Weights of a small GPT-style language model, trained from scratch on English Wikipedia.
Size: 4 heads of 64, vocabulary 2048, 12.3M parameters.
Each number is 128 + 24 x the weight over its row's rms, rounded and kept within 0 to 255. Layers, rows and columns count from 0. The size above them is the row's rms in percent of the matrix's.

# layer 5 MLP down (transposed), 1024x256, rms 0.338, rows 866-965, columns 160-191
size [110 110  96 111 102  96  81  98 111  92 110  89  85  96 107  91  94  74 113  97  94 108 106 110 109 101 105  89  93 112 103  98 107 103  92 128 105 106 101 107 101 107 103 111  99 100 120 102 100  93  98 104  92  84  98  92 107 105 103 102  97 107 105  94  93  84  88  93  90  93  91 103  90  86  90  81  94 107 105 113 105  96  95 103 100 109 100 103  84 109 119 100  91 108  90 109 102  96  87 103]
[[161 120 119 122 108  87 153 137 112 146  88 132 115 134  93 159 105 127  78 154 120 124 116 161 123 110 107 118 109 154 146  87]
 [123 102 152  80  87 124 149 132 129 118 132 100 136 180 113 129 131 147 144 130 160 169 121 158 149 163  99  85 104 112 157 100]
 [158 118 154 163 133 124  96 146 118 137 120 133 112 111 128 109 123 139 113  74 173 113  90 104 147 133 121 137  98 113 102  96]
 [136 108 177 158 122 164  89 128 123 176 130 159 152 132 119 170 129 174 133 152 120  60 188 137 173 134 154 165 103 118  80 156]
 [132 167 170 123 115  85 121 135 133  91  89 131 125 161 109 110 138 130 123 186 115  89 148 119 131 150 125 142 102 142 138 151]
 [140 129 114 110 101 123 109 128  92 106 126  86 127 138  82  79 150  94 147 132 115 101 133 135 139 154 116  76 138 128 160 115]
 [147 113 150 160 159  79 107 143 186 142 146 110 153 125 147 141 112 107 100  93 143 142  96 109 108 137 156 131 111 126 156 179]
 [ 89 147 143 123  91  99  90 155 131 144 109 135 108 105 108 128 132 126 119 119 151 129 107 113 114 135 131 124 113 105 150 181]
 [115  58 174  96 119 129 146 168 118 122 112 177 129 118 151  87 149 110 113 131 120 133 116 180 122 116 153 175 100 146 120 137]
 [115 126 121 108 146 125  93  86  80 112 122 132 143 153 127 112 108 108 133 129 117 151 152 139 142 151  98  62 144 127 130 149]
 [151 123 123 102 154 128 157 146 110 129 113 116 148 154 140 142 146 104 128 108 135 126 155  80  99 156 124 113 140 113 178 158]
 [167 123  93 160 121 123 108 117 123  90 161 129 111 129 123 125 156 117 139 100 148 141 143 140 152 111 120 101 149 114 118 126]
 [132 143 145  99 146 100  95  84 173 107 108 135 149 126 105 132 138 156 148  87 117 178 106 144 119 114 153  93 165 163 116 127]
 [114 130  84 174 152 126 139 134  83 151 110 141 119 146 111  98 100 135 155 125 133 123 155 164 124 129 113 113 176 129  90 162]
 [139 110 130 181 134 130 109 118  82 145 117 164 140 106 122  67 157 132 113 113 135 125 157 158  96 137 118  91 113 152 107 153]
 [174  92  81 128  94 147 171  85 107 151 116 128 127 101 168 122 158 104 131 114 158 149 130 130 147 137 133 143 112 150 150 117]
 [124  56  99  86 137 131 136 134 129 101 116 142  74 123 144 152 133 144 161 168 164 139 159 110 133 135 151 129 145 108 137 111]
 [ 92 144 130 166 130 101 122 154 131 106 104 119 143 118 121 140 163 126 166 107 161 127 117  60 118 116  99 113 103 106 125 136]
 [ 98 111 129 112 132 127 172 101 136 143  97 137 164 158 123 120 115 134 101 137 144 125 115 135 102 116 143 129  90 132 140  96]
 [161 135  86 183 159 133 153 115 126 159  90 133 142 160 109  69 127 180  67 121 116 148 122 141 179 143  91  82 131 130 113 125]
 [158 118 140 102  87 132 107 111 137 103 142 126 119 146 138 123 129 120 115 140 152 175 116 138 115 142  84  81 148 121 124 100]
 [154 137 112  94 115 136  77 147  85 142 157 126 140 118 137 153 174 129 185 126 120 143 131 120 140 149 124  93 139 148 164 144]
 [105 139 119 158 150 138 127 116 192  90 147 143 160 168 136 106 183 125 164 123 128 135 129 126 179 120 124 138 129 104 111 171]
 [165 151 157 111 148 122 148 117 102 127 100  81 116 117 134 118 105 120 126 154 123 142 144 137 124 148 127 121 155 143 148 128]
 [131  81 131 126 152 120 157 138 124 157 132 101 117  65 108 135 107 113 112 128  74 139 161 150  94 130 103 144 167 153 126 124]
 [ 98 162 113 142 146 102 119  86  81 144 179 173 101 123  91 138 104 104 121 104 145 147 128 129 179 129 114 131 126 141 111 171]
 [117 138 116 129  83 143 144 102 143 107 106 123  81  83 165 180 134 123 100 146 111 121 135 120 123 142 115 155 107  82 144 113]
 [100 139 106 140  97 127 131 184 156 197  89 123 146 121  98 149 125 102  95 148 132 140  89 126 132 122 135 135 118  78 137 162]
 [120 147 117 110 130 129 149 144 108 139 144 119 177 153 138  82 148 136 149 175 168 168  95 107 144 199 142 175 160 134 116 120]
 [121 141 137 148 101  92 123 136  90 145 128 121  98  99 136 129 123 116 145  96 118 113  63 162 116 133 100 112  92  94 128 117]
 [133 148 109 112  97 161 156 168 121 133 137 137 108 156 117  92 123 146 150  98 134 119 123 168 185 139 130 136 114 141 135 125]
 [ 92 124 136 143 113 154 125 140 130  86 116 121 112 118 130 138  58 149 134 113 120  95 133  63 109 102 125 160 121 177 107 150]
 [154 109 133 111 158 133 149 181 158 120 136  64 123 148 108 131 150 167 174 133 114  79 165  66 113 107 153 134 179 100 114 150]
 [146 136 156 106 116  89 133 125 132  99 142 170 120 130 105 157 158 124 120  92  83 104  79 151 131 135 130 196 137  96 119 143]
 [106 114 107 119 122 166  92 146 116 156 119 128 134 166 154  91 127 142 154 102 110 143  86 134 131 145 128 132 113 117 132 138]
 [125 166 148 137 152 125 121 180  93 145 123 105  96 121 167 160 123 109 110 106 123 132 133 150 121  88 107 162 130 156 114 110]
 [162 138 125 209 117 124  84 125 174 123 111 145  82 116 163 132 102 112 100 131 130 149 125 118  84  85 130 150 104 124 167 134]
 [124 170 111 168 121 122 135 138 139 113 113 116  81 132 136 125 100  77 111 132 166 125 180 143 130 122 153 131 110 111 148 139]
 [136 104 111 157 136 118 120 173 101 106 123 121 120  80 108 164 143 125 126  93 119 112  80 125 156 167 126 125 151 130 131 160]
 [123 148 128 157 160 154 131 131 133 142 110 117  80 139 186 110 122  97 105 137  93 128  98 155 135 127 135 130 143 150 133 157]
 [ 86 171 179 146 136 124 174 117 120 125 124 134 130 140 122 166  99 125 115 127 130 155 119 173 129 156 130 167 138 118  87  76]
 [156 128 108 129 141 141 137 127  98 106 140 121 123 130 127 129 152 120 116 110  81 116  97 122  80 111 147  91 175 118 174 157]
 [115 109  89 100 148 130  68 144 129 174 136 112 132 129 121  98  89 135 177 170 125 117 123 121 152 130 124 154 125 155 147 123]
 [155 147 124 113 127 124 105 127 108  94 137 129 125 149 121 104 114 141 129 126 125 112 137 121 118 148  87 104 176 147 124 134]
 [129 121 131 163 132 153 134 115  90 126 117  96 103 135 126  99  94 170 128  99 117 128 156 103 132 110 161 119 133 168 150 111]
 [104  88 111 162 148 150 145 138 110 144 128 101  88 131 139 122 117 124 158  97 132 132 122 110 148 137 120 163  87 148  97 109]
 [154 145 158 112 106  96 135 123 155 127  75 113 133 137 108 147  96 143 128 195 138 110 156 168 150 171 123 121 130 139 128 144]
 [175 124 126 117  91 124 142 137 125 150  86 131 147 163 145  94 136 151 127 129 125 193 138 142 123 166 112 137 138 124 126 100]
 [114 142 143 167 105 145 146 126 123 133 121 135 138 109 185 110 160  91 136 118 148 173 156 103 173 168 151 123 129 123 123 129]
 [136 132 161 105 109 137 145 121 147 128 109 164 147 156 109 134 128 113  75 103 137 141 130 125 173 148 103 144 137 124 113 139]
 [119 104 115 113  92 107  90 146 112 137 116 139 160  84 111 111 168 107 148 160 114 143 163 128 123 131 131 101 139 154 127 111]
 [131  96 126 152 155 142 110 134 147 109 159 157 110 128 140 138 152 119 128 129 151 135 130 119 143 135 161 128 140 140 109 168]
 [116  98 136 137 136  87 109 151 118 126  80 109  95 110 149  93 110 149 110 118 109 113 153 165 115 116 144 171 136 136 117 142]
 [127 128 140 152 121 151 131 113 101 153  98 115  99 139 155 102 144 130  94 154  91 121 160 168 167  82 101 119  85 120 130 157]
 [133 114 115 110 162 180 130  95 146 128 125 136 120 122  85 120 122 128 124 164  84 108 146 141 136 138 129 112 134 141 199  92]
 [111 159 130 134 105 115 116  75 131 107 147 113 101 110 129 146 112 126 102 164 152 142 139  77 176 135 134 163 112 111 119 113]
 [111 130 136 115  94 111 146 135 104 129 139 162 107 148  91  96 132 127 114 135 151 135 143 119 124 162 104 105 103  99 146 138]
 [106 133 160 117  95 133 185 108 107 149 146 129 149 130  87 163 139 129 156 120 113 127 137 127 121 110 163 149 120 123 121 136]
 [104 133 170 141 175 120 142 117 160 130 137 142 112 137 117 152 116 113 150 145 141  92 175 152 154 115 167 113 121 127 137 195]
 [110 135 122 153 121 154  93 135 124  91 141 160 166 122  97 135 108 103 112 137 100 145 112 158 127 131 110 130 114 184 117 145]
 [148 155 137 140  93 143  78 109 119 167 156 138 122 110 120 149 104 127 119 114 115 128 147 100 116 171 136 148  82 116 107 137]
 [ 96 118 101  80 135 138 166 125 142  93 127 102 127 172  96 155 160  74 116 120 129 116 161 105 141 107 147  98 116 117 128  95]
 [128 195 128 123 111 113 112 111 137 140 144 149 153 112 135 115 120 129 118 132 133  78  99 129 154 127 134 132 116 155 111 146]
 [126 114 122 107 137 112 149 145 148 108 124 111 134 116  96 120 167 108  88  98 144 122 135 121 117 163 161 133 174 132 116 132]
 [198  88 159  88 151 151 115 139 128 127 131 168 109 133 134 131 126 124 143 142 117 112  73 125 150 123 145 117 127 104 115 100]
 [118 147 125 110 136 140 138 113 114 157 157 110 136  97 108 137 109  82  99 132 131 132 124  94 136 135  86 137 116 170  96  87]
 [120  99 163 117 118  92 127 104 125 128  71 103 117 120 112 142 111 135 143 128 150 137 167 149 126 147 150 100 130 125 143 206]
 [129  90 156 132 119 127 130 145 139 147  96 168 112 120 113 136 163 130 105  99 105 126 117 124 146 179 150 176 166 124 148 144]
 [141 148 132 129  82 132 136  89  99 147 134 144 127 158 118 109 145 126 105 123 114 176 134 124 151 108 129 128 171  97 131 139]
 [ 97 130 103 126 197 136 117 131  83  84 108  96 105 187 143 135 130 134 148 137 135  85 151  90 134 172 124 167 157 128 189  96]
 [128  80 135 135 148 124 105 121 110 116 121 107 120 119 162 114 173 130 103  77 131 117 105 135  69 199  93 117 118 110  89  99]
 [139 103  68 112 144 136 104 101  88 156 120 126 132 142 130  91 125 108 126 129  98 122 139  84 160 141 153  70 129  79 122 152]
 [146  95 130  72 168 138 142 144  97 123  88 141 166 114 141 110 133 167 148 113 112 119 143 162 128  98 169 138 118 110 129 164]
 [144 135 119  88 168 138 146 109 102 122 106 141  96 139 130 162 171 115 111 185  99 151 146 172 150 108 201 127 112 136 126 120]
 [132 152 136 130 124 146 132 135 118 142 173 141 124 160 114 135 110 147 122 153  86 123 121 110 132 115 130 132 139 131 150 124]
 [160 143 153 108 100 109 156 131 159 105 176 122 136 134 148 120 138 155 134 122 132 143  96 105 134 121 139  95 102 133 130 110]
 [108 118 142 148 197 119 150 108 142 120 130 136 143 157 154 161 111 137 169 138 112 132 129  79 116 110 145 127 116 117  67 171]
 [129 120 113 140 133 111 119 142 140 125  65 116 123 136  94  92 129 166 110 138  86 146 192 127 107 176 106 150 132  95 110 144]
 [163 132 166 118 111 121 130 122 204 136 125 142 128  82 144  97 190 112 162 123 108 180 155 134 138 125 127  98 125 129 154 128]
 [132 118 154 117  76 122 139 156 124 116 152 140 137 138 104 154 169 138 163 149 116 167 124 125 135 146  93 142 112 136 144 165]
 [197 134 126 146 118 128 147 129 150 154 120 162  96  76 145 138  62 139 134 142 103 125 137 124 136 124 144 141 122  81 137 174]
 [165  99 118 103 124 140 113 125 115 124 155 140 122 149 116 103 101 116  95 117 157 123  81  97 152 115 137  85 126 110 170  92]
 [123 140 139 117 120 102 128 132 138 129 150 113 125 137 118 120 178 117 130 142 139 157 123  96  92 102 128 138 105 139  82 141]
 [152 137 126 108 110 131 149 152 128  72  73 123 141 107  99 127 131 122 131 128 122 100 166  86 109 122 141 121 111 191 101 171]
 [127 120 166 138 136 143 133 107 124 147 118 148 153 153 126  92 124 119 168 123 112  63 160 105  93 143 135 102 153  83 160 131]
 [136 183  88 124 150 179 144  90 136 103 135 139 144 149 130 131 115 149 153  84 118 104 124 157 104 153 118 110 139 116 182 103]
 [136 107  95 158 116 127 144 108 136 110 106 133 104 156 130 133 122 116  94 111 119 193  95 112 121 128 157 127 111 147 129 115]
 [151 164 110 112 109 106 158  97 134 176 177 148  84 142  88 123 123  80 160 151 115  72 134 125 124 140  95 137 130 151 149 108]
 [133 136 179 118  99 110 168 134 155 141 134 104  97 108 146 116 119 154  96 132 150 153 102 146 120 125  72 130 127  82 157 100]
 [139 143 103 119 158 117 150 117 142 154 142 142 143 135 114 163 123 111 125 155 161 129 124 110 125 107 124 106 154 111 150 120]
 [100 120 149 121 134 102 147 110 115  73 208 112 100 156 139 133 124 187 138 160 131 133 118 124 176 152 128 132 150 145 103 105]
 [163  97  98  96 145  88 146 155  80 124 108 127 118 145 108 143 127 136 118 138 144 165 145 115 130 120 162 113 172 130 112 114]
 [142 118 138 136 146 177  87 111 107 161 114  99 146  89 133 135 129  96 134 104 112 155 161 134 104 100 179 118 106 126 136 161]
 [159 105 121 102 105 178 155 119 107 112 116 160 124 121 133 130 139 140 142 152  99 104 116 133 122 114 154 111 126 121 160 115]
 [145 125 186 116  95 165 146 161 174 140 145 139 105 160 136 133 122 163 119  69 131 138  92 111 172 118 128 138 138 134 137  81]
 [148 168 141 163  89  90 137 148  82  85 127 121 124 117 140 101 129 117 115  84 132 149 142 118 131 146 133 133 116 114 133  79]
 [142 135 140 132 110 125 165 151 119 141 128 100 133 146 120 137 117 149 143 161 108 140 116 143 133 178 127 108 114 116 113 140]
 [130 133 118 191 135 109  87  95 167 170 109 122 118 138 113  86  96 155 147 108 103 157 114 113 122  65 137 139 129 133 144 142]
 [131 118 144 126 130 130 156  84 119 153 125  95 109 161  81 114 144 131 153 123 125 100 152 108 128 116 123 149 139  73 151 171]
 [126 127 144 156 119 126 169 131 113 159 133 179  75  95 131 134 119 146 106 141 116 101  96 112  85 127 116 128  92 122 126 110]]
# layer 5 MLP up, 1024x256, rms 0.117, rows 867-966, columns 160-191
size [109  95 112 101  97  80 101 104  99 110  88  92 100 117  91  94  71 108  97  93  97 105 109 110  97 109  92  92 100 100  99 107  90  91 107 107 111 100 106  94 107 105 109 103 100 106 106  96  90  89 101  92  82 103  97 108 110 104 100  99 106  99 100  94  85  89  90  93  92  89 104  95  88  89  84  93 114 109 108 109 100  97  94  94 109 100  99  85 112 103  95  94 108  89 109 109  96  94 105 108]
[[123  96  82 119 147 139 104 159 127 130 105 102 122 136 106 105 138 131 140 124 138 157  90 149 103 144 113 158 109 132  73 102]
 [119 128  82 152 132 160 139 150 140 124 151 139 105 163 145 168 126 126 110  95 144 155  89 119 106 172 143  94 170  92 167  79]
 [121  83 155 158 121  81 148 157 110 135  99 167 123 128 125 131 113 112 153  97  97 121 141 137  96  81 114 133  98 145 115 143]
 [144  91 161 151 160 104 152  94  98 132 152 132 128 106 127  98 123  75 161 123 125 142 119 137 129 134 136 157 149 118 120  91]
 [135 158 101 116  92 118 149 159  97 151 129 103 147 114 154 140 138 116 108 110 153 153 126 119 151 154 103 176  76 108 123 133]
 [143 169 139 133  63 111 124 150 142  76  91 146 136 124 171 141 115 128 160 139 200 133 152  74 181 154 136 158 103 146 139 129]
 [148 104 158 111 111 125 110 170 110 107 148 146  98 123 174 138 109 164 139 137 110 119 140 118 150  99 132 110 104 187 139  79]
 [133 108 132 136 144 142 134 128  80 156 111 137 152 179  94 112 111 171 120 140 162 109 124 132 116 122 108  93 129 109 138 107]
 [123 138 172 163 151 143 125 102 174 141 125 123 144 103 138 110 149 110 127 179 110 140 125 107 142 108 154 145  89 129  70  87]
 [125  97 141 136 156 129  70 133 178 127 175 165 144 151 108 127 128 147 132 126 151 149 125 151 154 132 127 160  98 127 111  85]
 [114 140  95 110 128 165 156 113 197 104 149 135 129 149 143 115 124 103 130 135 155 126 150 120 105 151 152 162 107 115 179 119]
 [129 134 152 117 142 170 115 114  89 105 138 126 146 121  98 120 127  63  88 151 133 108 120 105 168 103 130 110  98  92 180 134]
 [140 153 139 116  89 108 107 138 151 168 114 154 187 103 120 158 155 128  93 116 125 150 136  94 133 170 112 101  80 114 107 145]
 [131 120 101 109  95 142 135 151 134 175 135 166 157 155 142  96  88 200 125 132  98 175 101 141  98 126 154 158 100 119 123 139]
 [147 131  95 130 130 167 121 115 169 121 143 120 186 137 125 121 133 131 143 134 143 107  98 132 156  99 120  94 112 143 115 127]
 [146 140  88 103  99 102 145 160 122 132 135 118 157 106 148 150 149 126 126 109 139 103 114 118 137 111 122 177 136 137 125  85]
 [103 175 123 115 177 115 105 142 124 123 133 151 126 120 158 127 162  99 141 136 118 156 119 141 153 151 147 120  94  92 119  93]
 [109  79 143 147 120 121 118 132 112 138 145 156 150 136 121 124 132 149 153 154 136 136 133 138 129 166 124 123 106  95 182 148]
 [ 88  96 109 156 157 175 107 140 113 135 165 123 151  82 124 156 124 101 155 137 138 145 100 145 100 108 100 153 114 125 141 139]
 [148 112 181 113 170 110 132  88 120 142 126 137 143 106 121  99 127  95 149 136 129 137 119 140 125  84 126 119 118 124  97 109]
 [192 111 130 143 115 137  90 118 135  93 115  95 127 104 143 131 140 140 147 138  86 113 162 100 139 101  69 171 138 120 103 136]
 [118 112 125 141 121 158 153  90 119  89 104 145  81 124 119  99 120 149 116 119 120 136 156 101 156 127 114 132 109  95  98 139]
 [134 153 115 161 134 106 126 157  89 152 142 151 122 125 135 117 135 138 137  86 160 130 112 115 106 142 155 104 111  85 152 124]
 [172 162 135 133  88 153 150 136 132 150 130  71 153 128 125 148 115 100 109 131 133  86 142 124 146 137  87 127 116 134 107 145]
 [136 102 146 126 135  86 126 121 155 129 139 147 194 165 101 136 117 185 148 116 127 141  93  98 109 122 116 154 161 126 164 128]
 [130 144 150 114 122  97 158 149 157 148 100 135 184 129 130 112 142 122 130 127 108 155 100 148 139 108 135 137 122  86 135 106]
 [172 115 136 125 122 153 156 147  88 106 160 135  77 142 122  87 131 158 154 153 126 146  72 103 118 134  76 141 130 137 170 122]
 [113  94 121 123 109 119 161  96 103 122 104 146 118 105 123 182 147 148 116 113 114 148 137 135 131 105 114 132 106 141 150 120]
 [166 145 118 123 158 112 127 155  91 114  98 156  90 109 144 115  99 108 150 176 124 142  84 149 166 128 128 109 152 165 143 139]
 [ 99 125 159 102  89  96 101  83 166 146 115 142 159  85 113 143 136 111 160 138 119 130 112 167 115 120 179 131 131 118 135 157]
 [131 120 135 165 125 117 138 134  99 114 116 153 123 118 172 132 123 130 135 110 117 116 123 102  99 116 137 127 129 136 168 157]
 [136 124 148 150 128  96 130 146 147 118 175 137 124 113 125 117 129 142 120 131  91 120 161  89 143  99 156 140 133 142 140 192]
 [123 106 166 136  73 109 106 105 111 118 124 171 132 109 143 122 155 116  93  75 129  98 125 137 124 128 103 189 138 119 123 118]
 [122 141 124 135 130 137 146 109 138 148 126 134 156 110 127 152 112 164 129  95 129 119  93 121 131 130  88  94  95 144 113 157]
 [139 143 150 140 116 104 103 127 141 105 131  91 126 144 124 170 132  99 113 101 139 149 161 167 131 113 162 103 126 128 111 158]
 [119 154 112 160 156 126  95 129 125 137 110  89 149 176 182 117 106 140 161 110 136 111 165 106  92 119 131 118 101 152 144 144]
 [163 143 155 117 136  98 146 138 114 118 117  91 145 104  99 131 138 125 160 157 122 148 177 119 127  98 135 143 120 150 139 157]
 [167 109 144 149 121 149 108 161  80 109 134 142 129  72 117  97 103 109 165 154 126 120 150 171 103 144 116 111 136  53 148 126]
 [113 136 153 121 165 108 107 155 134 166  94  97 155  97 109 110 137 137 120  92 139 110 119 115 124  88  97 108  60 195 154 139]
 [147 140 143 173  87 141  81  79 124 146 102 143 121  94 153 113 119 132 107 122 118 149 103 111 132 104  91 131  98 159 132  79]
 [ 93 126  99 152 115 165 148 109 119 111 133 148 124 153 137 135 159 127 134 147 139 133 151 119 184 151 139 113 121 149 121  88]
 [157 128  93 106 115 152 112 135  95 116 146 125 140 128  98 188 122 147 153  99 123 132 120 125 115 161 130 126 140 111 126 152]
 [153 134 137 109  97 148 138 122 114 129 138 123  77 126 113 133 162 118 127  99 120 105 128 130 119 144 103 115 128 159 153 109]
 [130 150 129  87 126 148 105 141 127 174 101 156 135  88 166 100 164 110 134  82 138 138  86 118  86  96 121 142 157 137 140 118]
 [135 148 149 134  96 170 146 124 140 100  94 148 135 153 162 105 141 124 119 116 116 130 155 195 116 166 151 172 152 107 116 127]
 [145 104  97 180 104 118 173 124 112 149 156 110 155 111 155 126 146 136  79  72 126 154 140 109  88 172 128 139 110 113 132 138]
 [129 146 100 153 108 151 166 112 175 122 153 125 108 159 117 103 119  85 116 144 114 109 121 151 105 144  97  99 102  49 145 157]
 [152 157 130 129 141 140 167 138 148 116 150 117 146 157 136 107 108  82 105 111 147 123  91 128 154 120  81 146 113 149 103 109]
 [123  82 124 128 101 131 124 111 145 115 148 105 132 176 118 139 135  98 109 127 177 121 123 130  91 157 103 129 130  97 116 130]
 [135 125 129 110 150 140  97 115  96 122  96 126 165 101 115 131  95 135 152 159 134 117 133 132  92  89 136 113 114  91 124 153]
 [130 124 146  95 122 122  88 175 136 124  84 102 132 152 167 136 141 126 121 113 153 116 114 171  99 161 133 151 135 130 122 135]
 [115 154 107 133 127  95  99 154 142 117 138 150  97 124 110  86 130  59 164 147 132 118  99 121 135 109  90 140 144  94 162 160]
 [136  99 142 155 115 113 127 102 136 166 132  97 119 140 143 147 129 136 142 103 164 125 130 138 125  99 112 148 136 146 162 124]
 [139  85 149 163 106 122 112 114 158 119 137 124 131 143 119 182 142 146 125 144 152 132 138 139 136 147 189 141 154 117 118 122]
 [159 109 112 121 112 155 131 161 161 173  94 144 117 103 135 108 163  66 120 100 142 128 141  66 129 140 144 131 111 112 136 101]
 [139 136 172 187 128 130 147 130 126  70 115 104 106 139  87 137 151  76 138 129 151 136 132  91  89 125 147 114 139 101 180 140]
 [135 113 108 172 110 115 106 123 132 115 107 111 151 142 166 118  78 160  95 160 107 129 114 115 152 153  70 118 157 103 142 118]
 [114 147 146 107 148 118 156  78 148 169 108 126 115  76 192  95 110 161 174 160 132  73 160  94 157 102 121  99  50 115 124 117]
 [ 95 125 133 136 102 125 166  99 122  80 162 179 118 104 124  97 113 123 147 160 111 163 112 114 134 125 168 143 137 122 115 145]
 [136 132 132 136 143 135 111 139 109 102 135 128 107 138 142 154 183 126 102 105 138 178 102  90 145 106 137 116 134 156  89 109]
 [131 109 104 200 139 110 175 157 141 133 122 140 106 139 143 116 100 105 126 197 111 143  80 142 103 135 114 136 114  86 118 132]
 [121 167 132 128  92 108 169 144 177  87 112 146 117 151 136 143 102 108 175 132 127 117 141 146 135  74 114 120 135 148 107 149]
 [180 166 184 145 104 119 139 203 138 145 116 136 127 136 159 144 164 135  87 159 122 164  86 126 149  81 137 121 119 103 138 190]
 [145 150 136 112 128  92 127 138 128 175 139  58 125 133 164 120 190  76 109 103 122 141 142 134 124  97 117 113 129 138 153 148]
 [145 107  90 126 143 134 115 120 150 139 163 135 117 117 162 133 112  76 159 125 129 102  99 136 156 126 141 180 117 119 132  73]
 [112 136 106 163 142 138 134 156 153 105 118 146 173 108 114 106 119 171  98 126 177 119 122 155 137  90 124 130 107 132 136 171]
 [160 141 151 158 181 158 138 117 120  94 143 118 130 127 152 145 125 148 152 145  98 129 127  87 148 104 183 150 134 146 169 128]
 [148 153 151 121 128 135 116 146 109 124 100 139 196  67 115 124 155 140 189 151 130 166  98 160 116 166 137 127 121 157  80 150]
 [104 109 131 166 145 124 133 195 124 162 116 162 179 123 160 155 113  69 129  99  87 152 100 154 113 139 134 113 128 103 147 109]
 [ 99 133 127 123 140 141 138 117 100 168 140 141 104 106 107 100 157 114 138 122 159 115 148 121 131 102 120  91 163  98 136 104]
 [137 158 115 125 124 122 123 113 153 129 190 133 141 138 180 151  96 133 123 140 135 139 142 129 111 153 120  56 134 121 119 140]
 [125 105 179 130 108 138 146 140 142 115 148 132 127 127  97 146 118 154 117 132 119 127  99  95 123 120 145 136 139 102 123  69]
 [126 171 102 131 107 157 147 102 122 130 116 156 194 130 103  92 105 104 119 125 107 123 109  83  89 151 160 147 172 154 115 118]
 [ 90 137 125  83 117 130 134 156 121 109 125 120  92  99 152 171 101  71 138 114 130 130 100 142  83 201 111 100 123 127 139 151]
 [108 114 127 171 124 120 101 125 140 135 130  96 157 102 105 115 139 105 147 105 151 152 137 180 114 124 114 115 131 155 131  87]
 [110 148 103 124 122 183 156 160 103 123 149 120 119  85 147 108 171  98 130 143 145 144 116 111 161  95 123 138  96 149 114 118]
 [115 160 116 119 102  61 141 149 104 151  68 129 171 147 126 138 137 151 128 154 168 178 120  94 122  90  78 126 119 123 145 180]
 [145 107 149 124 156  51  96 154 117 157  98  98 178  61 127  83 119  98 129 132 135 126 105 112 146 119 154 126 147 129 152 124]
 [154  87 159 138  93  86 137 116 173 142 131 105 116 122 148 133 143 139 117 102 110 103 155  87 102 104 129 141 136 136 151 177]
 [149 117 150 125 153  96 132 140 141 147 128 167 143 106 117 128 103 106 225 181 167  95 131  89  70 124 135 149 110 109 140  89]
 [148 101 161  72 161 135 128 108 162  88  96 106 191  94 150 205 121  81 178 121 134 100 176 137 113  98 127 172 113 130 116 115]
 [139  88 132 163 124 104 137 127 151 110 153 109 125 146 131  95 166 129 108 121  99 134  91 158 128 196 144 116 144  95 119 117]
 [139  72 100 127 111 106 135 110 131 125 155 147 159 114 148 153 124 122 117  88 137  84 146 126 133 116 147 104 141 111  88  92]
 [116 145 168 125 119 139 134 105 113 128  97 122 130 109 168 139 167 134 132 121 101 105 104 115 113 128 142  99 174 134 132 131]
 [104 150 111  95 130 151 203  98 106  84 151 124 163 114 126 142 133 117 103  99 144 142 137 124 139 129 182 103 109  97 139 155]
 [110 161 145 115  93 102 143 128 134 140 141 165 130  56 149 103 148  77 147 107 127 108 111 107 148 152 114 115 165 113 138 110]
 [137  95 122 195 112 132 168 123 126 155 112 105  80 125 149 142 118  86 174 141  98 102 129 164 166 132 123 186 139 111 138 127]
 [124 119  97 126 125 151 115  98 118 113 101 167 130 152 124 149 108 120 178 170 121 105 150 123 162 124 143 128 107 138 144 116]
 [111 116 109 143 158 134 162 159 127 155 128 114 117 158 154 120 144  81 114 131 159 153 149  91 153 117 103 130 136 140 145 120]
 [126 124 157 129 137 143 135 133 146  96 180 127 130 117 194  99 150 137 107 126 133 143 131 108 158 113 132 108 156 127 117 156]
 [103 111 126 129 161 175 123 126 124 124 109 164 122 130 100 161 103 113 204 128 157  82 150 157 125 164 148 130 127 126 129 133]
 [ 90 105 123  94 119 114  79 164 109 148 134 121 131 123 140 118 116 140 149 148 105 121  87 172 123  76 133 123 110 172 142 141]
 [138 115 138 132 157 131 127 143  93 100 120 119 144 144 141  87 139 138 186 128 133 114 102  83 132 114 119 132 140 179  87 136]
 [120  82 124 114 129 139 146 143 119 135 142 140 123 115 170 137 139 157 132 126 116  98 144 134 139 153 101  91 101 141 104 136]
 [135 109 164 126  96 102 134  94 116 157 160 130 138 142 119 153 124 132 118  85 136  98  88 108 143 127 163 137 130 124 103  86]
 [137 132  83 114 132 148 160 117 118 152 152 133 106 129 104 136 100 109 132 110 104 133 114 114  84 117 158  87 120 100 120 191]
 [115 106 121 158 127 119  56  97 124 134 137 138 111 100 123 134 117 114 161 209 104 147  95 158 130 152 123 131 151 110  98 142]
 [172 134 160 121 114 139 158 131 150 113 136 144  96 160 169 112 126 140 128 101 132  64 127 107 158 124 131  84 170 139 131 142]
 [ 59 133 114 113 151 169 145 115 106  99 104  98 179 126 123 131 133 131 148 117 142 120 121 149 148 139 124 126 131 144 126 114]
 [126 146 119 182 173 126 111 148 101 103 159 122 118 135 102 119 165 115 132 132 132 140 123 125  97 116 101 150 132 158 140  99]]